{"n_layer": 20, "d_model": 192, "n_head": 2, "n_kv_head": 2, "head_dim": 96, "d_mlp": 768, "vocab_size": 25076, "activation": "gelu", "norm": "layernorm", "norm_place": "pre", "norm_eps": 1e-06, "positions": "learned", "qk_norm": false, "attn_scale": 0.102, "bias": "none", "tie_embeddings": false, "parallel_block": false, "init": "normal", "init_std_qkv": 0.0361, "init_std_o": 0.0361, "init_std_up": 0.0361, "init_std_down": 0.0361, "optimizer": "cautious_adamw", "lr": 0.00137, "lr_mult_o": 0.749, "beta1": 0.95, "beta2": 0.99, "lr_head": 0.00576, "grad_clip": 1.0, "warmup_steps": 526, "schedule": "wsd", "decay_fraction": 1.0, "decay_shape": "linear", "final_lr_fraction": 0.0, "batch_tokens": 32768, "seq_len": 1024, "doc_mask": false, "train_tokens": 369300000, "steps": 11271, "dataset": "wikipedia_en"}
Each number is 500 + 25 x the weight over its row's rms, rounded and kept within 0 to 999. Layers, rows and columns count from 0. Numbers have three digits each. The size before them is the row's rms in percent of the matrix's.

# layer 4 attention value, 192x192, rms 0.0962, rows 62-171, columns 160-191
093:491504489515533500510510511529489504547485468517489544481492520516501480514491522478477492486491
086:480541497547505496399523476550493478493528447490503542492476535520488518503520502499456472498492
085:502508568442475497501489481478474546507491534526517495513534514514510455545525491496524486465490
091:486445530511523481502486487519485492509500595525531463498484507501495540521529525538489500469486
087:527470512471511494504517549478493480491489469464460497504504498501487525449490535511491492479465
078:497467462416486520530486491500552520532479454462498464489518470507526522483491495524510514470521
078:500548508465511489512538494481473518504475457492523508499522489520526498536501488488541509476507
089:535503527442498487505500521505485487491496487490502496502500516535489485525483496476542526446498
090:496589488463492491510517482502506516448497512502483511510498516507534510503499481495484526520503
084:506465515409484501509465489484522489431485489491539479498500513514525516468510515493494490519474
089:503504494496515494546494489529519521498514492507485476515504546510475538429483487485493465494507
069:501473549470514493537534507484512531513510429479487478487518515525497469497482503509536472489487
086:468580553472491503469530477557500512520485552517530472494505495501456525523520511508483525508519
078:482489509536504510471570470472471499516499531492502480480488503514489485519498477526521517517528
091:503515501514535470496519502498494473446522451487469537494504498497463490486513486504444523491483
085:495432481519471498512521519460535495485528466493487512501517507522498498535502486469545489528494
088:501476447486495472490472480496490515491467532530527528504502474502474482489458497507456517499495
086:506477475509500485469472521428489519498489446504533487500520515496528522473519488511499505477504
080:496512495427486499543494499515473493528473570504513432485531481491524470489483478456515488495506
085:507540540561512502495510468522522473489559456497550553494481510511486523509516478558480560477469
083:500491533474497490449536522480494494521488522523486555522483539500496528469483504500505532474471
086:499499518490505473502516489469486515485504518517498446493508502496465459543481514454544488491539
076:513505522514480518468528518474504481500499496449519492485492495464469510464480508536448507480504
082:476485475498496518537513462489497510511490526485469528499459511515508496530501468523507455509514
077:488492544493514493530530524571513507533490511494531528507473515541500516459480527481509501489504
075:490518461527511512558520470485511467466511506515498531498454536484508495487531523526545492482494
085:474517527510496530495505497508469475469497521502492497510474492504473497497506520494519496487497
092:475503457545494493484517485498484493479472512526472538497504505483500504473503518478453498507466
089:507493501509515501459469516507503461535499452483427512510487488464467508446495515509459532448493
076:481493486527514518510508498531496511526483580515522504481522506503527508495488467503486521521494
083:473481442473512513431500521499497483518496485492437501510472486503503528463494509498488494514496
083:503411501506519495498545506544511467513529467501527495489457498512478545489516512513530512508514
081:504454509521484477529528485476515487502505459513511489489504513502510457544491503494588484506504
082:477474477489492485475494494504509495510480516503505512530502501496497517428485507460472482499504
123:490445503504512521548510484504489536496542515519453501507535506508467474530492485519520485502497
113:493501453438512511538478495512477524510490491483500461493497503506464530525530473502544514529519
127:496548478463503488409473490505491480508483456459569491497508481488498481496525514492494514498508
106:499495496493513487482553498497476513495521499534514552498491495503489516503471509485503460476516
127:482517529461500496483508488510489515491469499533516516490502474507476481543509499451551506507504
103:495494483500506480507440492508491468514518475461506457504505479481489484489525473492472538506521
115:482488544482500487461512494480470488479534477497539552500496476489456481499512501481468492498495
116:471539474426513497465531477489492484482500521492494527507485504499526542475504492471524500481491
111:489492550502499506517510513520501512471496506492531511485509481510464501490529495499503528472509
126:486524466496507493452492501481474511492512511531514501504508512499510504520501493503528477501493
113:490489534510499480503559484515506482476552537496533515510481479500475501511512498477548511498525
113:503430517557492497535494501519513494521526533505483511504501522501497516525494495505492489481494
116:496514492514496503485499511480521535504441501502538511502481500507481521504522516514490518499487
126:514502533520506503560539501472504493485521490536455515484498531511528502436488499503468485519481
091:509498516485481490466459517499558477506453498505514454505515528496512504503513536490478514488483
140:500539544470499487503507495510499478468467511486517521493476485487490491501524505472531500494505
097:492485484516512488503485491500488493497548510546483497493523492502477500526481478483476492504509
116:516488484477489518462427518470517503481460478476484488501510498487494481513507500512481550514472
129:495509456474483489403474485514481500524480481505528515501507500518531511551480498463484492486501
113:503511489506503494522559484506451503489543501525485528494485492505496503484476513502508452492522
114:491540494484503488439545486495493510511478520504514515510499487497506495540501494486546466510502
125:500517482472510499481431502516500500551483463488519427508516502491518509513518475512492541498508
115:489487527509511500522487504489501519494530498548478508501530526510501472502502508522494472484484
105:499495478545500527540542483508506545482487547529475501497472498519485531515494497529521511513507
101:507475543533502515604536500535510497529493512525472480484470489516494522547477475489542490510515
117:506475469549503492489523501499486525510519483523524555496513505517490508538459516496485489502487
099:520490523488504491519540509509507499497509484496535540489502479507495516531452510488523467510496
106:508446531493504503518510500508501494491547482498464515500518519500507493501495533501461466486507
114:505457475506506508480448514513525496511467519484514459509513510500501513528497505510499540508505
099:494545505479497514532560485514460503504494511517453525484482512499490543491513488502514503501510
142:520501513546499499597522505516498484482488497504495466499476513503517517464478508524497499494516
119:483504490491486497458522477496460482472511539510524542513511487507499516546509498513526506473497
121:504511468529506495523543491505466492498517484461507540492485479485506517510485492530509484484522
118:499522469529497493540535509506499476479508500482467525490484500477513487485472516540475462494512
127:487536534482486484429489511479521488514493518549513508507512506510539474544511512465516469518483
102:492510537486506495547573481506484505494540508503475497499470491505509527463497491485505493512513
103:503493517506513488486541489472495498498526504521495537485507487493508486523475509501510442480490
102:488493502481508512528560495494495526471496555520524549487479493514469501511489489511493481472502
091:522566454502480505504479517500499523491478498479518456499514500497479482488516494528497531541495
102:507484490514502500510510509525488535501522502542479486506502499500472495509509497509554507507531
123:512517537563488496559550507477541506494479543545481496487476526527532500501489507493501479513491
079:483520482490509547504532497512509481499484532467479490503517484502499484518488459543525502534503
125:488519503496505485460505499513494472485504545468504509483498478495489470512519500516543506531516
098:500473497459499498448447482509477516507514492506485512501532523495468466555508510480572506517508
121:497474533550512498548564500494515497496549515497486458488474497505501513469481497512465471494500
116:481531557473496475450503516482497502490507485530515513498511492502494487492513506475488470507502
112:495484570502498487547515521497522469508504547508557509494482481502481505512498510472499500487513
097:497491443501492513539532500501479489497492564530493559492478505505472512561477487476494485500509
105:485534509476507507447465506546517477513488451486480456504504512497515501486503492481517544490496
110:482488449446497520459450491485514503558483511475534504514535497485479488526522484466468530496477
108:495481492501508497463450494502483500520492493508503502502500496526476506516511484503498518510509
115:510523500556491502522514517498520465491502446502519497491488495498514489476474509538499507510503
121:480453497498502492462494472505463510480559504499516488499526472488482509535527482486533502507533
123:503530495539490494491504514491502483536481514488531499503507481491522492547479501512516516496499
094:486521508453505477516492503500494489517501487548486464496479488497521526499475514458504478508518
104:477508507472505489468547485502461487492506534509513551497478476487491506503477495480493477515515
112:491509451506505489484477506509474490527513475501516518493530493502524516538495494502504481486505
110:524484468528491502539495484481480499513522480498479508506492520508527500492473508505484506496498
127:494489487437505500440461486490516509470532481513473488511532497485445457479519489490539511531487
127:506461483490511506586528490481472488495551527501489519496496514502516503485473494513478474498519
125:490498524463484494492511495488460526519505500536488534502529507527466475555486497505515465479519
112:502515534472527483446468497521503488494485487505542493512508476502482504550512513456542519493523
104:495505505467508504461465503471493479489488471478495504499504514487525511420522502495473513468499
107:507511492498488496494539500495473525512465519533492539494502510521515520537480504474526476465491
098:492484468460506498487518469528462495489505537473494521501501486506526516476514488512522501486530
115:485507479432505498417503488500491501486500440469490525503522485488506492461501522480500500486508
112:514475507535506501543465497556489502492494463486516443512522498488493458479521493536524521498507
113:483490499539505483512547475537488489537502529474537480504483480501500489510509510502472496482517
091:503531460548496514472460500508527485515511498484519437513508539497507496482510493534506534526488
098:496521502524492498551556502452497506517511514499518484490491507523507533484459502518456487505505
110:494535533495490490466498492501499471491499515501502538494485485512513492513484504444487489514499
142:502474474492479526541511493475512494527484511477484516500481527523518506512471500481460504494503
102:496511527511510482457507497482479484500486481531542510497505472520507515551493503472506479491506
115:506455472473506509517464497519487514488526489466495470508511503502477525500504472540552521507514
122:513498513519501504548511505518473501474544435536486511489507501499486471470486522534515484482516
117:510447492507519520578507484480487514458528519491423538504500506493498485492484512533508462494472
# layer 4 attention output (transposed), 192x192, rms 0.0808, rows 62-170, columns 160-191
104:503477506471489507497472519512533470512463498513492528492467482464508481528482493479499490517487
102:464508477521508494466483524525476477514512489501448556504458541509497459514514512485467492523516
090:503485541440499507538479490464465537496499510503542518509474486478505514492519498509485502462484
111:491487576490531510509518476527498513525519565553503504483503464460462548502559495525461490502486
093:504518514412512536486517520500481490511462530499458457483517529521468503487481513482517518503466
073:522459492474495521481524488510461500531546477487443506519506479513528533517488506479520527485515
083:490460550468488434530494513491456516498490437509486463480479489532497514504497473481527523436511
091:481475500477534490513502523502458536512522487489472534490500481570500528539516517480500501454525
099:516550505504514503493492499495513524475557486494509544495495495510501509491521518509485480504496
094:512471450492495550523531480508516506500503493476574477511508487511521521522499526502484460508508
098:533527526566507503504500473545514490511517512556506504509541480474469530482482521511517461512530
072:537516531508519483503494482500459526489482471525447480458488495524480533504499510499520521468486
096:483500517487488458492539476518480520524535499540584524486490454497488520502490508517485475535474
091:489505509526502497517507519487452555518495501478508544479498505514479454509507473525500519522507
104:509557484495501520488495537490544462503482502526482484502501511521471499491547504529543496496521
096:527491460510509498463478523515504512486492468451466487483499538501488492517465516497508514474544
097:491476474477493490519463496510568504483497487474486484544506455486472495486482503545464519497506
094:499475486487507480472489514470456502472494467500509499501553523483506509489492485493483545482502
084:506482538485515523519477479493494480480482521494539470479519476509491566420487468451497497482482
099:513473492553474468494483501509465503531530473504487530494463479526520477559544507572536524522479
096:506521507502506487492501517490492518537478528467528505510536485503511479513508489495476497510458
093:458483482485505445545499512500487554484473489531504487513516508544456528509467509456507491457513
085:511535484514488506455530519489505525499524480504516502491505521486487445456491500480515512516499
088:486437517509530511511525488474516506487510466490516526504499492507481523492568487520534507561540
081:496548525505491496526521454544545489492485523513521475516486490501491505501508499488455477488503
079:530528483518502538550501503512516488520532509456515507490484479489471470547472510515481475503500
096:468536492537490543541503506468452479495514517488541448498473535514509492499523485475469495536480
099:508521451479475565479483544498550480486486536482487464515500492493505468497505503567459502509527
102:513466498549523487446499505504504460521509476497494488518461478522504533511527493475536494503464
089:487515545490487528526472487502517500509521540474526535480503489482515492509458503546462502527473
091:483512485495511509438551494464539499505511484460456517506506499513500477476515474512502471530465
090:479492462543491491530540494490486501553438510469497489489489529518472529529512494472472498518501
091:497447452516469494521505490495501519469453461489540496491517499533522478519487506528519519451506
084:520491472524531509459482466525521526482481478497482497528542485507498538447525511503489503566529
111:498523508476532475481497498511512514475550472467529545509516517488499573479485506457466476527486
105:477513511544483522501481509493485495484541509481532493485563504494486504459507482454505476477506
122:538509513521504537499520515506481495566449526530491448503471511523530482508550483521517492456499
104:515508452528515495513487515504551495523476485470563468527485480503496499491510487509472494473472
113:507466458513522502525514476488492479535469485486503461507508485509477484473496490531506463494493
106:500536557487494506471542472524456519524513512534474510471502520495536481486542498488503513470506
109:518499443514518513516498487506501496550437480525513435514461504514538491500531477545503494484489
108:498491510581494563508505501467498473498494487484517454501535488523488451468531492519535514445522
109:483467437519518466509530477470501489545476509542488456506552486497504486477534492504540464499493
111:500529514489492544485480533490495490498514505437560505482486503501500541505501497487464502503530
104:538511444525486518488472496507503479519465517518529463515507516526492523467529494509495494488492
109:497502521473513485481472507518543528476508479453511559493498510473486529471507508498462497519488
102:502468469539493504515509500490517473494518501513499456488539444499494509527510480506515496509501
123:480542475511487503511504473508515512479514502484531517509500471470476463523480504507484537481506
085:500490491505497504496482530506525496477517537492476507493476471522486523541504519496481514518503
123:492480456530505513518512476482489465547463519538472453505497476522494464506516492530542485474494
089:500495493493495482503499503550498505510494494473547500505478529478513507445487518495457484502493
101:472464521480530492501524510466477524491534481516449522496518513499517517526478507504519506532515
132:521457517496498523518506532482535516530446486481490498501445537514496469458545515535502482490508
098:498528461490476486491489479519526498511484507480570470513478533496481489479496478493496496468486
118:520480496511499555515474539487493507536482507489541477506455505518487489488495510522473481496502
108:500500562502485500479526504501459522470538516515481515485513493501510505510520518466510504515516
103:510546462486522484505516518519506506504504506460542491518503494500498566532478508491457488527497
113:481486474505494482490477491494514487464573497434562552497548490492462530475474511461479495532500
106:486498522471517441508509451527498515479530503523489531485521487482479467460474498489514496522462
115:486495488453507483512442521524555509459504474435521520496450509502491497501476504521470492471474
104:504458528479517506525478495498508515512458501523447498495497515487506449467504484525540489478478
096:523545503449518478492486507508498528496486499522473529506439511511532526497497499494500519519503
102:497477549492500489470496509483488516466548489479492539497542500499501542506500500466517507553514
095:441496490528495478505505465501537483493550495474562499512547486495469460490518502490528475487501
126:489527543470492455473497486527484513482513522530457532502493500477504495514476492462489570505501
117:505470454533478503521476517485500481512480493468542445515503509536495517444529490525496476501494
112:484506515485475480485463489499530490481493482509532508502473556502500458476505488488533495456478
120:498516537472496468488462504520521495492495485509512511514461526500512509519469493503529530491485
132:538485464496506576528483534500493508539450517471513477495434480507503484493487507550437481476502
096:492519500489488508493492459502491492476493509522545482498513500481485474476481495487525493498492
091:541495466497494533530476504504509501521476503495545468510458499515509522511489471528483500482489
098:506460487526491462542465510470512477521487481487531473479537477508473490476481504506505485518504
088:471469571476484486494478521511481516471552506498464525481449506494523516541488516485504507491508
105:519519443513485498470506516495445471485526523487547498507530498498464558491487504448478455553514
109:497503493504482507508460487514503487453514510476502524488516465469479486507440490502489526486497
079:488462549500479464499480501491475507502555464527533516498517527511511503468466526478539517540507
120:541481469497497522496475511521472490537468507529497474493486533520512514493500511501493477510501
097:515477472516532519512512535477491497520466495509503495526506513527483546472504505499487444518496
102:528567508503500499495485489527483516486497520501512510485512518492512501496488500474483546513484
114:516497437537511513526517493485492479560448510501505443516491487509512494496503507552486482491492
108:518476467501499513526478459533469490539426502558442459465489482487488479454511497537512486495485
092:489437496510502474521459477524508485487492461485500501491520515501464478449496507481503448496467
092:495497504501515475482558512476513506504517518509500539526503497504513483528506533485542490540505
103:504467520512514531510501540486473511531496466533483491477512496535510505473540533512506461496502
107:491475498531488506498527506488489509497502516509478504500542510518491504476539506486491468492505
114:504527542436484491462520519534497519494484537506457529492451549477514474525508498516503535462486
102:525525486469519508482506494499476521516476496487533492499482538510518538450525506488468479524496
112:511484530449479493497445512498462503506481497505493517477481512495515496490478512502505508521507
094:524507525521492527480517454497506482515462529506494459504495504496499464462545503503486506500483
092:500496472539499504498474502504512486532472498509536485510489516523514453452530487499483485479499
108:524532527478504535492479527510516499504458518470541501493470521487492494486548492514475508441491
115:466528536454479479494488510525529513438525458459491542497464504488488503506474491515468546474506
125:506501500512516521482511505503472478508524486504538468504505520512524536510477511467483462507516
106:506554501508512474494480472547508525504504489500533480499502509489497490494488481488463512482487
114:489480437490501453528487490518535505522503483460570472521474479508494518472491502502463466516480
115:526472492524501531497519521476489487558441504538477470502477512511529503475541513518508467497486
106:513523485553490527494544486473507491515471520500527437502538486509502502522535492521499520477519
103:503497465502483518515475519478546474493499502440564470496492454507480500492477483513499501493502
100:535514474552493505498490511464475478521494498503568457521548508533485506481516486478495497529524
106:523479489500512515485534508476527491518460492508480460529441540509533483518535527528513477500497
102:525537488434512456472506498505450522500511514508469521512491496489528531538488514439492498559528
108:550531509497480519479483499528491497522460515527523475480486511503509517472515494504500515509504
090:494531517476486508483463523516470508473565504485472544481499503471511535539485524491488511506529
097:498520486508489483506488470530502502479513499485527494478540471477494465487484481523500531458474
108:513459479527496523526509489501520512533448491526501472510461503517506427497511497551505493437480
118:460485557507513469493476513504553524463542455481495534486512505478488469486470503510523529510506
100:513486474501495541514516492508526490518451510471532462509471483499503459467528490533493506454474
120:485511547477524466454541489497456523483557500502471557502549532494511525496506521428530500525506
104:508532446465502447464511493528504499501502508482531500521457509485501544530493505500477526513497
# layer 4 attention query, 192x192, rms 0.0765, rows 96-191, columns 160-191
060:497498521477495471487508520484494452480459486510459511512472488461525481504530462509494554532496
074:479518490542482527511460447502494466482492502522493452478519489514516507499480504529492471489502
065:528512554513515499507519505492463508500478477497480511515475545506527471524536527502514500495502
070:524481545538509457474515494436538452482511531519498493508530511509536495439512464522491494512525
081:485490557492500494527480512491508482493515487473495518499500532488518504480471479519506537486518
076:504520526542523480514538493473550471500499489517473530510498510521484497504486507511515480476484
064:509505450453513518461521490479481498479498489512492483479502454528488492538476507500489511444531
068:483554531510495499533514493501497518531545495499546449510520531500452499438475483493465497470458
073:489467474514462503469513496482510526459506496515483546472496485511521482536503508461479497494516
064:475526481543461492485526508495508480515489492497522477478498453479468532513454463471482459465524
067:510467508528464508551468501528512525488441472468461507487463517507507483451487538478468556493540
064:497491502495478474497495533486522546455495531435486489480487515497509520535450500510523526437493
063:436480503516510452494489516515524519500504498497522514480511514456503517484511516501530493516496
070:496488482497489514534483480541465540512533503498540496473486515490508513516491480547482495504525
064:523540549468507492493463533510534465506446506511494502505471511482495501479472530512485460524520
095:545492515486501491484508469517521493467455466519544493505471515542524475480520502489521520459496
067:513509473527549487496507482499521430498478502501557507492489503485474486473463491467485510472506
071:535505507474486493496502481528510498544452466455485466490520469491515505514477565528512498524531
075:507472495502531464497565534476530484543505494525494460493519497534493490508524506482513471483512
076:469514476487529536483508472513527472479527506507545515492464495465498522499494493492476496490489
065:475521520488517500505493533521432532510490495507530467517534481475539504541516470529522495502498
062:505546514502531521463536518487506538529502496516518532499469536535492492473492502491485460505493
066:486490457511531504508501421495519510505532500525500509488492480495484517486502488472523433498467
069:485509483486469520475447497505541460521481512508535514521451485453543524500513501494519497450494
091:507484473496481513514494482464542517494481558495477542503536483472485485470502515492503517503460
066:489480520513437522501511488515537471514523496527450501459524542487483521494450501530525489491518
059:512481553553497458484492482552486492523439502471505512481526486514511463480489504517511506488494
065:485520491483519472503523486490555516484519490493480488541499494519536491510482508473565475463545
067:516504467482494483461536479483506512522508512485503454485455514519504483472499522523498484464468
079:486468497488477515486520594513482498490458491511517491513524527496497489495485519541489514530482
065:500489500523508462529536515499482487512497529542536471478537528490478494515547519494487485481485
077:555513554517508528487475564495467477505478473510488455533514464515496504504530447513484492519519
076:496522531489491516480518515508482467503487473528472533520489520464499500491508522519519543543494
064:470501498531497528490486496517539483506524511497536515467457484477492511496484514519479458496496
066:487531452497480501530500543452514494489479446508512480505546488498520473481501557473506484508549
065:500478493534487525513505543546426517532530528477478490460504464504475478466512506514452514484477
073:478533470440466514514489491486465484534454514481525500512499494468517495497507469482490510488522
068:450539509495467521467511502492487513473522527496478498488554515476464518491457530492519532549484
075:530501474512500507479529467491494482473486495541501476501508511520476495513477504507527488486479
061:509520510496507511472478506481520489518476504478504512511454430502524480512533477599506517467490
063:502499514503498502520518514507460499506498516509460454551509496473463486503507482527494510533516
065:488465529487496485479475478485484501493504534510491565474484508530504517497500517437524533515478
078:495498485519490496482503485497525497434542510504553457481494511512518486504477518509526488485559
063:503488478497494534479495503521475515538505516496469511494513486518499436448503478522428566541538
080:488495535498513468507530453554469527523578465509501524494516516480499504498517487468507543520501
067:534505473549521514489518469511485485562458515539459468504495493532456485522467526466497446479508
070:481522507529484497544511491492485512406471463441530502508536520483507499514481488503478520517528
073:502506452522520518535477519521475477521497487483514473476507456520521469498513499531479515488503
071:512489511512529495488493537473468475520482497469470483506487490494530468501529465513501531502481
101:447525534514465505484528479524514533482534484491479551469473506458507532511497510486468499534481
099:507519482515488489501544538467449512507486504490521475562495499516491498506507471494501479514501
063:503491466496527516516514489525448486543526531502512498519531493512437505513507491452464481515510
065:511488503467468508518467487511532528515487442516474516471497491501485516533483499512520510542509
095:414494477518496530492499505513481510500536508477474496522564485472514527482478477491502515513457
064:488481503510522523517520494493556554542455451523529500493484514489464526515526516507447459471533
063:489506515511462497532501486525494518545502511486515468516506484498477499541463454510501549515468
067:520525453537468522503474458500497442516495525505479531509488510495525485469501494512483513474510
072:499514519472518492471472517513502501485452502447509501494507493462491492457514485520495506526470
064:499501498504477493501467480514512475543454490508445456503519497491499489473479505533515535510471
064:499524542530479483492461517503528483509481527499468479538521484488525476519535514471515527529480
064:494488520496477501478522490485487491492526503509468532482530507506485512505486519488560507492468
070:484523523535544473540508515485549513492490478498533447492517516520497518492502484461538486497530
064:492495513487489506492503525480478491470520507515516495512514470510501492516542475472534536527513
074:488485511563499517519522529538448473493480508514470504470519503483497452536497509461495513500500
061:479482557434480516473515531479533475469551474548492508464505519518508500532502531535545477499479
074:508478491493507520512506500513419506510501490473480496487509482518553508486476489527491530471529
065:552477504497530470472506477491506471472506504528507510502509522490442507450493479506549500517521
069:530490503490526476480500465500519486493553497513465464457478496517512513535512498530466423521483
071:493489489472509511482484523522488483496451477530524525523516524509479487518483531523478499502494
066:497435520533525515492486498497547471482556525501504477469488490457489511528467543508493500484463
071:470489491511497524533495495499474526540513502492522453513528490507512500528481487507507470509522
066:534482529535551541490519494538508510507524527472523481482458462519507467492485508549512489473539
067:490497494519490554521472446520485499476468454522505548487571489485491494465515488508532510507523
053:460498479478518525494538490484497549459513482496479468458519488506517503513497501508542494492489
069:502508476520477529510525538504528531543473484498479508559502473496502486532503497506493465460515
069:484474483485528530488505475520490527492520471486472477484534530531513450525537526517493491502479
064:503498487496491496503509483528524476509504466479526522492481476499525489495506553527496460508535
063:494472520547490510484458501518534498471515494503516539492538512506482522535491511526485476448500
071:509503494484493507506480546487551451487461510473523530473464497518505477516473524511490487476505
067:524523500522464496486506504492515527547464486453493463530446515496501526482489503534485479492518
062:518528445461512548517504525498494494515480516456516514513445467498491509525497470516476504482521
068:520516492527544483505524461531457504535484503506508461506497489496523503474505527528504476543486
065:474486517499499490540447450515507490519497495454485482513470492465515484488507471512476538513479
079:497554499492535486513496547487508505474488499515507494545523447517470473514514480482516487510525
066:494530514537513519504554482492550529433523486513532520518479444496501562467540529479503435473505
069:484491489523526484503531513504468454438560542493450511473526526492485495507520508451539531518507
070:527509450504490514525520487511463544507507499481502459528501494476480512478520480440517543494503
064:531474486508530532513477481468471496537496514451505451484489501507500525481505498512486511485506
060:516533513490526505493562542481499503487557536500552487502533478508508497498497508481502479506472
060:468511527524503515513533510521539509505540537437501489504505482497485535478483536467526493497499
078:475527494478467529500499496523503487491495526492461500484500484490494507470455564541471499480503
087:494558496494511490507482538451476508506496481487458491513546515497483502515527456514520496555518
068:501529546489527524524529451488519505459533527517514509496514515533495557461508503490472548511492
061:508536531558520493502505522534539480496476498500523493481491497517495511469510485476497469490460
064:533533466497529525489465493524534473515478471517491536509514491562502527515523500507468458489495
071:515477485452493511498517510514507535514531507518500535465482491529512473478489497547473518500496
# layer 4 attention key, 192x192, rms 0.0743, rows 96-191, columns 160-191
069:484521480479471553525458447519497522516501505533492503443480489474515491504522546519493501494458
092:557473484477529465496523458497521483495487485502525508468477513535506466512515493514519499488528
073:514530492493558492485486549493495460479501502485513506557521476523458494481504429500473512469526
090:517506489493543534505505566496497464518482493498474509602473476513452499529484455489494484515516
096:507518500493556499494510572490472475472472509504512522608517465497489500515504437485498506519514
092:503494527477569506498502559495502478493494525484509501611495505519464508507501406453491504498530
080:526495500539506499501498478482537486525482492505513472490467537539509468501508477534508505492528
074:497515468510502499479485531506500519481471479498453567543525450477506517514514502501509498567478
092:538492510506508467505501453510498507513504485516538469468477524549517488471484494528522507478533
073:472479488510500503493465474525464491522470505519445519486520495450506529509504563535496523513437
085:548485496450550450470490498466490491482534488528526497518493534528507494510504478486502500492520
079:522513509525532534504546458479476496491533478535516496456504551530514454493519504497467498507529
078:506526515485437524482532448507511523505518496495456504441505477511522496517507558498477488514474
088:536496487487515481491499515476491494479521475509525500535521529560509471514518466494513513469540
080:479481482509458508501514483514531498490488515489476525487493451457491504481525531512515516467439
101:527521507483582504487501572478494491487519514485487506613500508514485518507495435488492497521552
083:534476505519535498479493531472500477490496505492500488559500511532455485497480442505523496477533
086:515483528506566505477484550480508476489478495496509525610479493543485478497496386492500491507514
092:523514513504538520510483548478500466475496514498505506630488495518483495497471426500498497527528
090:489488521505428465499480453508489559523500480509502491393503536530524513508506581498507503501501
083:464497464503424526497489459543479503512510487509494494426508501462517496525521553499487523506463
074:508511512542538489513498559518504486470471521510477501582514464451486526511510466483479490486476
083:524492538524527470492521506469523489499489529495516504524489564563469490480491471476495503489542
072:510499499487498498545508445519478519495532481480501492414509517583511485523521542528498514500490
098:464502487523436501497495445521511504512517502510505488387479515503507500492507574514496480491464
082:542509504501572471498522534461500481472497501494510502578472502544490484508522458456495506480547
064:480510439464462544515492496498455518471522488530490504470462528499530506527530499507521514507475
086:483486512505530505492500562507467459508467497481457528544531473489454501519490471488474507510473
087:546466511516521489513496499482522488476492508522484512486507557559463474498520470481527517477545
091:470512483513447502519475420531489505516513507507479517410502463455536509512516559489509499487471
083:524497517485575502477516537476513483500523489479500535590506501522470494503494436458509493517533
095:459528472491502524520505509500483507522477525480488525545517462447509504526482499517479516505450
093:478480496505427489505485454525516539493513508493488483403501496483524510496507576505493505512458
082:507486505510442491512515439528522530488513478522511493417497538511529491512507554516514492492509
070:539488489512542507480496466543506499514516529507503528533463490479450516510485451489490502476526
075:512488489494534524473514466450539470499505506515519492541522499520501483534466477503519489459541
084:492494505524454512490472484582483528506512496518503493442512473465517506493483561525499511528432
086:519477490526447482507484448519512526497517505526507501385498535511548485509539554500500465466508
089:513476509487562493501500564473498479511499509486511511613487504540468479501493414486510509488554
074:479494454511435535531499453528491503531520503489513501435520529474507494503489556497476487507499
078:480509466511490522487494546502470483511502502463493523526545464480506509519489500506509500523493
070:540512505490485481504477510519544527460530480480518498469482538502500526477519537507473486478514
096:549509501487573471500524557461483484490502503476501520605500530535475500514509427482510516497526
068:517512479507487459504494471502500490489508505533523502544465464490490540489452478482541442452467
087:503475522461485469509492501474508556463486493504527498486480532589539469492509497497495504520541
084:504505529463567473501502547485523457493502509470510523610500508518491527508489427503498509503528
082:518497521499451480481498479526479527549515514531492493426502488451544473475537567495518476471461
084:532507508476547505491532504480509476499503509489528496576506499536473463497503435501523517486549
083:460519487517455541515487484534495507518497513496479487448526485463487507503478540524484479514457
101:497476475505431478511497439492517524494532498524509479406492537509519485494518581519511502483502
103:448525511496522527508478536517508506513492482484485523525523487444501517500499505513497504517468
083:500514510500547514495475561488512472504489506473506519592488482487484512498487442505509501494502
072:507509509475600507480500518450479453489485539506507478577495486537512465476478471500514505476516
099:488519503489440499489484425538496505492512488509490493381487498473532494513501582534505494489471
080:533509520499465464479515469515521494471530502516525484434481512554542527490489534515493481482530
084:474512461512436498502488448502486505498501492503498483387507499478541469492499580534516486477487
083:467491488489428505499490454512507499492506513493489463389509488474513495498514576526516479502469
092:479491481510413506509504467520498525498500516504494526408494505475534520509507565512489504515470
065:516485471515469506449518491500469529502533494497491487465460518514502507516504548520486466511500
079:465498499493463514508498487535482557513496477534498507388471499450517506505485542517488493497443
065:478469485518487492499468526469496509488501515548506499484469534480486436487505499486497506561513
086:512520517459554516481512544488505481503483535507487518599485486501483497499493440489494500515499
073:490499475517488491483458502506476478533506474473508521508527462460483505503475512530496484509463
085:470495481465442495506500440513478520519525494516527469417536485486539528527497562566516491491487
067:534487476508509452523478463543467492462485463485534488491485516508510478477523474452485521490556
080:477529493480489507512476511511445473509529498512536494546518510496477456558519428515500510509501
090:500501511481558498494504567472516473505500494491514503611486497532481491510495430454505514518523
088:534492529496545505500515547461496489491477501491535514583480524540471504470486445462507508486551
085:473500534471477526504488520528499489542492507483477483527518433456534544513498493523535508538461
078:542515520506497463509547479489556513453490506505490531487472548555477501451533509462514474470545
090:528498467488530481503509535478479475477493480494509499525486519557491473505514460521485508482523
080:511496501469509494519508549473501473467501501509491502572502524521464503495496435475512514506533
080:522495485475563474472539561471482449503491553460497477541482512541474490536505441518505484510544
066:557497547502532494481517503502512476498500506512482508563506536515460482504495482483501500489557
077:460508509494498500485484493512470481488541491491476483447507478446512543516491531514494537502464
084:557512506509534462503500542458515447486477505493525507592492468536475484480505431463526479491555
085:516492540483553483494505522483502469482496503486511496563494525552471515509482423458491515471535
084:507496504468575482516531507474502478520481497521521496545470512529494497513493429467512498512560
086:462507490488453511498502473531495512522503489512466489436516469454526506495506547528506504485443
084:484494489516440496498496451509526504490518495529494508382503499487515522492529597501488517470466
073:478521517572443510511489455530496489490509525512507462423560493486526492476517564504488491482486
076:523504505508529522477515545465494479499477506512506522551494555540468486531518430467487533460560
079:550491474477485527481526480495489527507546512509505493423508526551506481480534554523501493492500
098:447502494488472562499493521527484495518488531470478510516514465421493512524464488530490507534461
088:490508475505448486515477453515532525531518489511490482397502524492517492493479577501489517509457
081:495499476523436507513479430501503548525511501494520469407506510507512482488484569530496477509470
083:452499510516466522502463524512463512530478510531490514499509464460514498510491541532499495528440
072:497488472529447500486501488514501518526466509493498521476572457536499483513512515532519524472453
071:469496530507522494505483547484527513503493488514442534547497496451478548512517503471504493525525
076:532502469509484512485503452487514473490500492535498491415490513518536508508505518532495480497518
095:528477485516453467497502411496518506479517507503503507392493532506528492500521531501511506484481
100:459514512510463527492501482541502537505485509491490501492513469438521513489507551514481514498426
069:549499463499500449482495522516466543534496486487513497504506521494504476511510479514491500512555
065:468516497474458488507496467507532510523477557490473516528529491465488525503507549492496491541484
078:505510531459512519493529571469472484510478527482478478574465503478470499508472484496506502505511
087:522499506496560506501516530466516475472495506474512492606493517539471506522495432478514511483559